config.toml
vocab_size = 2048
activation = "reglu"
norm = "rmsnorm"
qk_norm = false
beta2 = 0.99
seq_len = 256
doc_mask = false
Each number is 200 + 30 x the weight over its row's rms, rounded and kept within 0 to 999. Layers, rows and columns count from 0. The size before them is the row's rms in percent of the matrix's.

# layer 3 attention query, 128x128, rms 0.0698, rows 0-50, columns 64-127
072,155,244,183,175,194,211,162,206,223,207,229,198,210,175,192,234,160,218,236,187,205,208,206,251,180,230,229,214,199,223,220,189,205,220,250,203,212,259,192,184,221,217,283,189,149,219,254,215,175,238,184,218,221,229,176,215,216,202,199,180,209,207,192,202
101,218,242,192,237,230,186,218,271,197,191,182,201,196,217,235,165,234,226,193,195,213,229,218,150,250,210,131,208,194,216,208,195,199,185,168,244,192,180,229,248,235,207,217,113,231,221,210,180,228,210,187,149,195,202,202,212,188,186,168,208,238,155,146,180
089,239,227,178,178,214,171,210,244,228,192,149,188,180,124,224,138,176,225,222,177,176,229,224,153,207,229,132,177,206,195,206,188,215,185,189,256,181,207,193,204,187,180,230,144,184,197,208,143,207,218,180,173,170,195,176,211,231,172,201,209,209,231,197,200
075,219,203,253,214,176,197,205,218,166,197,194,204,232,205,235,182,251,226,189,198,244,227,203,194,234,208,171,212,227,190,206,212,202,198,169,241,158,196,181,261,195,207,189,148,234,262,134,188,218,149,212,180,198,215,245,221,180,202,162,227,217,179,174,184
099,194,181,223,196,169,170,237,165,211,172,172,194,243,156,181,156,187,164,238,223,188,204,146,161,173,175,171,147,220,232,131,158,209,195,168,197,192,171,225,206,216,183,177,231,212,211,235,177,209,213,185,152,152,198,165,166,238,207,156,188,201,243,193,181
080,253,228,179,211,171,180,276,202,150,196,216,175,207,221,216,203,233,157,204,204,168,258,191,185,265,229,196,243,206,244,206,186,204,219,203,221,203,155,236,225,248,225,213,182,226,216,198,142,245,167,188,234,211,232,218,219,246,209,179,185,235,252,206,192
070,163,201,202,267,163,221,227,191,167,209,193,154,231,256,216,191,229,235,248,167,195,238,214,262,195,160,196,183,192,228,185,190,202,232,160,157,201,154,217,204,221,189,189,193,223,240,162,158,216,186,231,251,216,206,263,216,178,187,190,218,138,204,130,173
077,219,171,140,201,192,254,271,154,169,208,192,238,209,224,163,211,214,167,206,233,201,201,210,172,230,212,239,296,183,180,201,194,212,249,177,179,220,200,232,137,204,220,209,176,194,208,197,178,219,193,191,181,263,203,222,214,209,202,199,218,216,223,218,173
091,132,250,181,210,171,212,209,221,206,219,217,213,205,179,203,185,205,173,234,200,195,225,175,207,212,199,149,237,200,215,224,192,204,187,168,165,162,165,196,171,180,191,173,195,157,233,175,184,187,226,179,218,170,204,257,221,216,159,182,188,156,203,176,195
089,200,179,213,182,139,193,218,155,154,146,177,168,201,234,147,225,245,268,208,232,193,193,207,181,182,171,160,215,212,214,181,181,202,185,129,217,164,166,177,162,191,187,186,157,171,231,170,185,173,203,224,156,224,181,246,180,178,211,159,212,187,176,190,155
099,242,213,169,229,217,173,202,268,171,222,141,188,229,206,206,150,180,239,199,258,254,210,249,161,237,184,172,221,168,239,201,158,191,269,248,190,205,176,171,193,199,216,194,137,145,220,175,202,212,164,164,187,204,158,214,235,158,207,161,196,214,161,187,189
110,225,197,197,226,139,222,207,164,256,183,172,211,249,226,170,286,197,185,217,158,189,144,167,178,169,207,203,197,214,246,177,206,193,194,217,193,214,186,191,191,256,157,221,287,216,172,220,186,233,231,180,173,162,251,197,208,179,175,249,203,192,206,242,202
097,229,242,203,187,193,167,195,252,179,208,224,196,209,203,224,196,179,278,208,203,168,219,223,185,152,180,249,202,228,201,235,191,228,159,233,175,177,217,202,177,243,216,213,173,219,242,157,193,173,184,171,259,230,163,196,219,174,247,212,200,233,274,222,183
101,218,202,168,233,175,216,239,132,180,234,197,199,229,241,137,169,246,192,199,159,240,200,200,171,220,262,226,239,230,223,200,220,217,185,209,224,226,173,279,136,228,189,240,196,178,249,210,177,199,218,229,204,203,211,266,156,202,258,187,222,150,219,184,166
116,175,153,188,205,164,226,242,161,160,160,183,194,208,232,155,219,212,186,223,210,207,205,166,199,175,119,188,192,103,182,133,203,183,229,158,184,207,163,195,186,195,184,228,208,230,208,167,230,210,177,218,108,239,195,253,226,198,148,205,163,203,177,216,183
080,199,167,209,181,133,228,198,188,185,183,217,190,229,247,211,174,80,149,206,202,223,193,191,167,197,217,205,269,218,187,257,183,195,155,236,208,243,199,178,183,251,238,177,221,233,202,233,231,170,243,202,236,163,177,214,219,199,224,230,172,233,185,168,218
101,178,178,238,171,219,240,164,207,241,211,240,225,217,157,215,188,242,188,209,178,159,175,137,185,189,151,193,193,221,186,205,177,232,195,172,180,167,179,183,161,175,217,176,218,197,156,203,227,225,189,179,193,149,242,159,202,221,219,188,226,218,194,202,166
109,224,222,215,205,256,163,208,243,233,220,206,215,197,177,194,206,179,204,185,186,198,194,234,243,145,173,169,203,224,212,181,210,191,179,196,194,198,262,209,208,205,224,224,184,192,203,224,215,217,157,179,196,180,161,192,190,224,134,240,252,233,167,214,259
108,197,186,167,209,174,193,268,211,187,244,162,180,214,218,213,198,226,251,234,215,165,227,247,234,212,180,242,148,228,211,149,189,142,180,166,150,204,234,226,186,179,248,211,166,174,249,158,181,196,172,232,208,168,191,190,211,205,207,188,196,236,226,238,199
090,198,200,198,157,188,213,169,178,155,135,216,194,162,181,209,233,240,179,225,183,178,223,212,203,144,213,228,255,190,201,206,211,216,168,169,248,221,157,210,159,242,205,135,168,205,226,188,170,209,158,169,202,230,179,163,162,167,163,181,177,178,207,221,209
093,225,144,239,177,184,197,206,153,199,183,133,203,192,185,184,206,165,160,183,220,196,214,192,125,230,228,201,172,261,175,171,198,151,253,260,156,239,202,212,213,266,233,190,236,176,211,204,145,215,240,157,197,196,203,200,170,205,212,169,169,232,216,221,213
105,160,174,191,223,150,202,179,208,153,178,264,209,240,202,183,189,198,245,177,224,203,153,206,192,129,232,179,197,179,213,220,139,215,200,191,135,175,209,207,206,227,176,203,211,196,203,239,217,234,175,215,210,218,213,185,173,251,197,250,247,192,228,274,199
107,205,190,177,216,203,201,188,235,203,225,210,201,179,215,149,182,170,204,206,189,208,209,176,157,181,242,189,215,179,217,205,196,252,192,236,218,170,203,173,205,177,128,167,164,197,205,148,208,229,215,150,240,206,115,249,256,192,184,201,218,165,199,164,170
093,182,226,142,201,180,199,163,226,239,168,214,182,211,190,156,219,254,204,142,184,257,196,231,198,139,237,160,225,166,228,220,177,186,283,222,162,218,215,194,197,177,159,244,223,189,185,201,240,259,160,156,266,248,257,157,221,188,205,199,231,194,171,175,195
118,152,194,195,171,211,209,226,237,182,189,189,203,204,207,168,259,172,211,238,202,170,180,213,162,231,193,145,239,179,192,201,173,212,242,166,194,210,143,255,167,174,234,226,203,152,196,212,186,195,129,179,249,199,237,197,196,172,167,200,171,212,226,178,238
103,162,164,218,214,247,171,222,186,226,179,198,186,186,181,181,174,202,151,195,217,178,182,171,225,179,175,163,211,215,188,243,223,238,181,202,194,194,255,167,221,222,163,219,261,187,206,169,233,181,183,231,143,193,192,232,181,199,179,200,191,166,226,224,207
101,179,214,176,197,201,127,182,227,233,184,175,167,214,188,267,150,175,180,223,163,180,247,197,177,222,203,193,140,217,174,176,179,213,204,237,211,245,182,153,175,174,191,182,190,188,243,207,213,187,178,227,211,166,174,224,213,204,163,226,155,153,163,215,222
104,159,231,210,185,193,226,190,188,174,231,200,170,193,246,191,185,170,239,207,161,208,202,247,196,202,189,218,187,190,246,155,225,200,177,193,214,203,234,137,257,230,207,135,191,177,149,235,218,160,210,148,233,150,173,183,229,223,260,197,225,169,182,154,243
114,185,208,202,181,179,182,187,283,185,184,228,157,148,176,181,172,225,234,200,240,196,245,194,187,144,172,193,181,193,164,250,209,183,190,220,193,221,143,188,178,242,190,200,237,115,203,247,182,232,254,208,218,223,220,194,226,217,188,207,169,146,206,216,209
108,262,221,209,239,198,189,202,201,191,239,177,217,213,190,222,209,165,248,194,222,253,240,213,225,194,188,204,212,236,230,184,219,150,235,221,199,256,205,153,183,193,198,185,229,185,235,216,233,195,211,167,152,184,222,133,196,108,215,180,242,257,182,168,226
095,201,224,234,224,244,183,212,241,207,122,260,187,242,216,157,160,216,224,179,233,160,248,224,211,196,233,156,155,196,267,259,200,210,169,175,173,201,228,180,181,205,222,155,246,201,158,179,200,205,133,262,215,216,147,214,213,200,246,233,168,208,193,205,156
102,198,190,183,164,185,158,197,205,184,211,222,207,173,237,176,201,245,149,189,228,172,281,221,179,191,214,209,160,201,160,210,142,211,190,169,233,226,208,269,226,204,168,239,223,238,195,186,167,193,228,216,210,214,179,225,216,213,216,252,225,145,164,231,207
092,188,250,132,220,206,186,162,208,156,244,222,144,215,244,192,241,159,185,189,191,220,203,240,215,217,131,216,224,235,132,166,232,202,243,187,209,206,207,262,186,120,201,190,217,215,171,186,169,195,217,185,214,192,148,187,200,186,218,183,170,192,245,183,155
107,212,249,244,228,191,223,172,198,197,198,243,206,193,243,211,162,157,260,240,174,268,212,177,166,232,227,207,247,226,185,177,168,225,189,239,252,224,201,250,191,177,209,209,210,153,171,232,250,188,209,176,253,171,206,176,182,220,193,196,260,231,204,161,219
096,200,182,170,221,167,222,236,182,215,216,229,206,227,178,135,236,195,186,174,236,188,161,180,207,202,195,210,200,234,196,210,230,224,244,225,202,139,213,205,192,161,240,253,244,219,222,212,185,243,241,120,168,230,207,140,196,197,163,227,191,199,205,242,203
090,231,196,155,230,183,202,224,191,233,183,222,210,139,238,199,240,183,143,172,204,239,185,244,182,191,225,225,257,244,160,187,140,226,154,220,221,200,242,227,171,211,243,212,233,160,172,203,184,192,254,217,214,132,201,160,202,165,211,201,211,180,152,176,199
086,206,203,186,155,232,226,213,227,175,172,233,188,182,159,229,135,152,223,205,238,228,247,256,168,210,223,187,144,204,173,196,162,149,164,228,199,183,226,171,224,206,184,217,167,171,228,154,264,159,211,195,238,195,225,209,261,228,173,203,202,214,234,200,191
098,195,211,209,237,201,163,217,216,133,219,136,183,218,171,179,178,175,192,232,198,139,221,185,176,208,174,230,167,168,227,197,236,195,222,193,175,254,189,177,174,174,151,202,136,237,261,225,179,189,194,203,201,174,164,195,181,208,169,182,207,187,187,108,165
095,137,162,189,192,167,196,196,195,234,185,206,201,179,238,194,148,215,258,207,148,178,151,204,206,142,200,167,191,155,198,252,185,174,242,165,181,174,167,139,191,171,184,164,210,197,176,222,177,198,213,193,228,211,191,227,227,177,155,198,231,183,218,175,170
097,268,295,201,242,193,232,204,222,204,171,244,192,176,198,168,165,217,191,188,195,201,182,202,177,175,199,188,163,208,220,227,205,183,156,211,253,208,171,200,215,167,212,201,211,202,201,190,196,219,169,197,145,181,218,238,165,192,142,206,178,265,222,256,181
095,184,218,192,230,268,181,191,203,211,163,239,187,136,140,216,172,184,148,223,195,157,218,157,189,224,158,168,208,180,204,240,206,202,197,250,219,171,189,203,207,166,144,173,202,194,193,202,183,238,229,208,206,194,202,186,207,237,161,240,170,168,182,224,273
086,202,203,164,217,238,203,176,226,166,205,189,179,180,183,245,210,162,214,204,247,239,271,162,279,240,152,210,180,175,220,226,207,185,203,184,159,163,209,245,203,138,202,151,169,150,228,147,203,219,186,185,183,186,141,229,143,196,131,187,205,219,164,219,198
094,204,206,217,181,185,146,232,190,182,212,166,164,236,230,185,219,175,224,209,180,148,236,235,179,209,196,222,228,174,212,203,189,218,200,192,192,210,133,257,147,225,141,254,158,178,245,152,160,188,174,172,173,229,213,231,233,180,251,165,215,180,195,202,212
102,233,264,182,183,195,187,275,196,203,201,204,226,168,212,229,220,210,203,152,225,231,235,180,175,210,144,196,195,207,166,161,204,148,167,252,236,255,235,172,196,239,176,202,193,231,240,195,259,239,209,196,227,196,171,190,231,159,223,244,212,229,241,197,169
111,175,199,198,228,218,209,222,209,239,200,200,152,138,212,234,194,233,200,177,214,238,185,213,161,147,163,169,189,180,193,145,178,161,203,161,267,216,134,204,222,224,167,171,255,229,223,131,165,205,174,247,202,194,195,241,186,153,268,193,172,172,208,184,186
096,210,181,133,121,247,209,192,194,184,262,252,212,222,174,195,219,249,211,236,122,238,189,175,179,185,235,238,229,181,194,179,217,176,189,226,207,212,180,217,228,174,171,266,213,264,184,145,164,232,214,237,204,227,156,237,219,118,187,176,170,205,227,190,150
093,167,263,236,157,193,205,220,192,118,208,173,181,215,232,155,181,215,199,221,227,213,181,213,159,182,187,216,240,225,181,178,252,214,175,214,163,232,208,186,167,159,160,199,148,187,189,206,233,168,240,205,251,227,206,198,201,192,201,192,212,212,204,146,230
096,194,231,189,181,174,202,209,207,223,205,106,205,199,191,166,214,210,231,183,196,166,237,214,218,133,159,196,186,167,144,169,210,178,199,212,218,185,175,199,219,206,196,218,104,194,247,243,185,197,159,226,179,159,189,255,206,181,260,192,163,218,239,199,171
115,176,216,234,204,145,206,229,207,138,249,186,243,218,256,229,185,212,191,187,172,253,209,191,180,217,157,269,170,195,198,194,182,180,224,219,145,185,184,229,247,200,149,195,216,161,180,204,185,187,143,136,179,205,179,219,192,213,142,170,185,213,225,142,144
090,202,168,208,215,197,252,222,222,187,227,224,238,232,223,239,171,200,153,216,248,223,173,232,161,195,191,195,289,248,144,228,212,208,198,190,179,162,247,172,199,192,203,159,203,203,200,197,202,202,235,214,254,225,199,188,169,242,185,243,244,257,185,231,253
092,217,171,211,248,152,258,242,177,195,218,213,245,244,176,208,224,240,195,214,211,214,152,224,176,203,227,171,219,224,181,178,214,252,189,266,194,154,187,234,223,194,206,245,210,227,249,188,244,223,242,193,190,276,174,243,155,225,196,223,237,210,168,230,174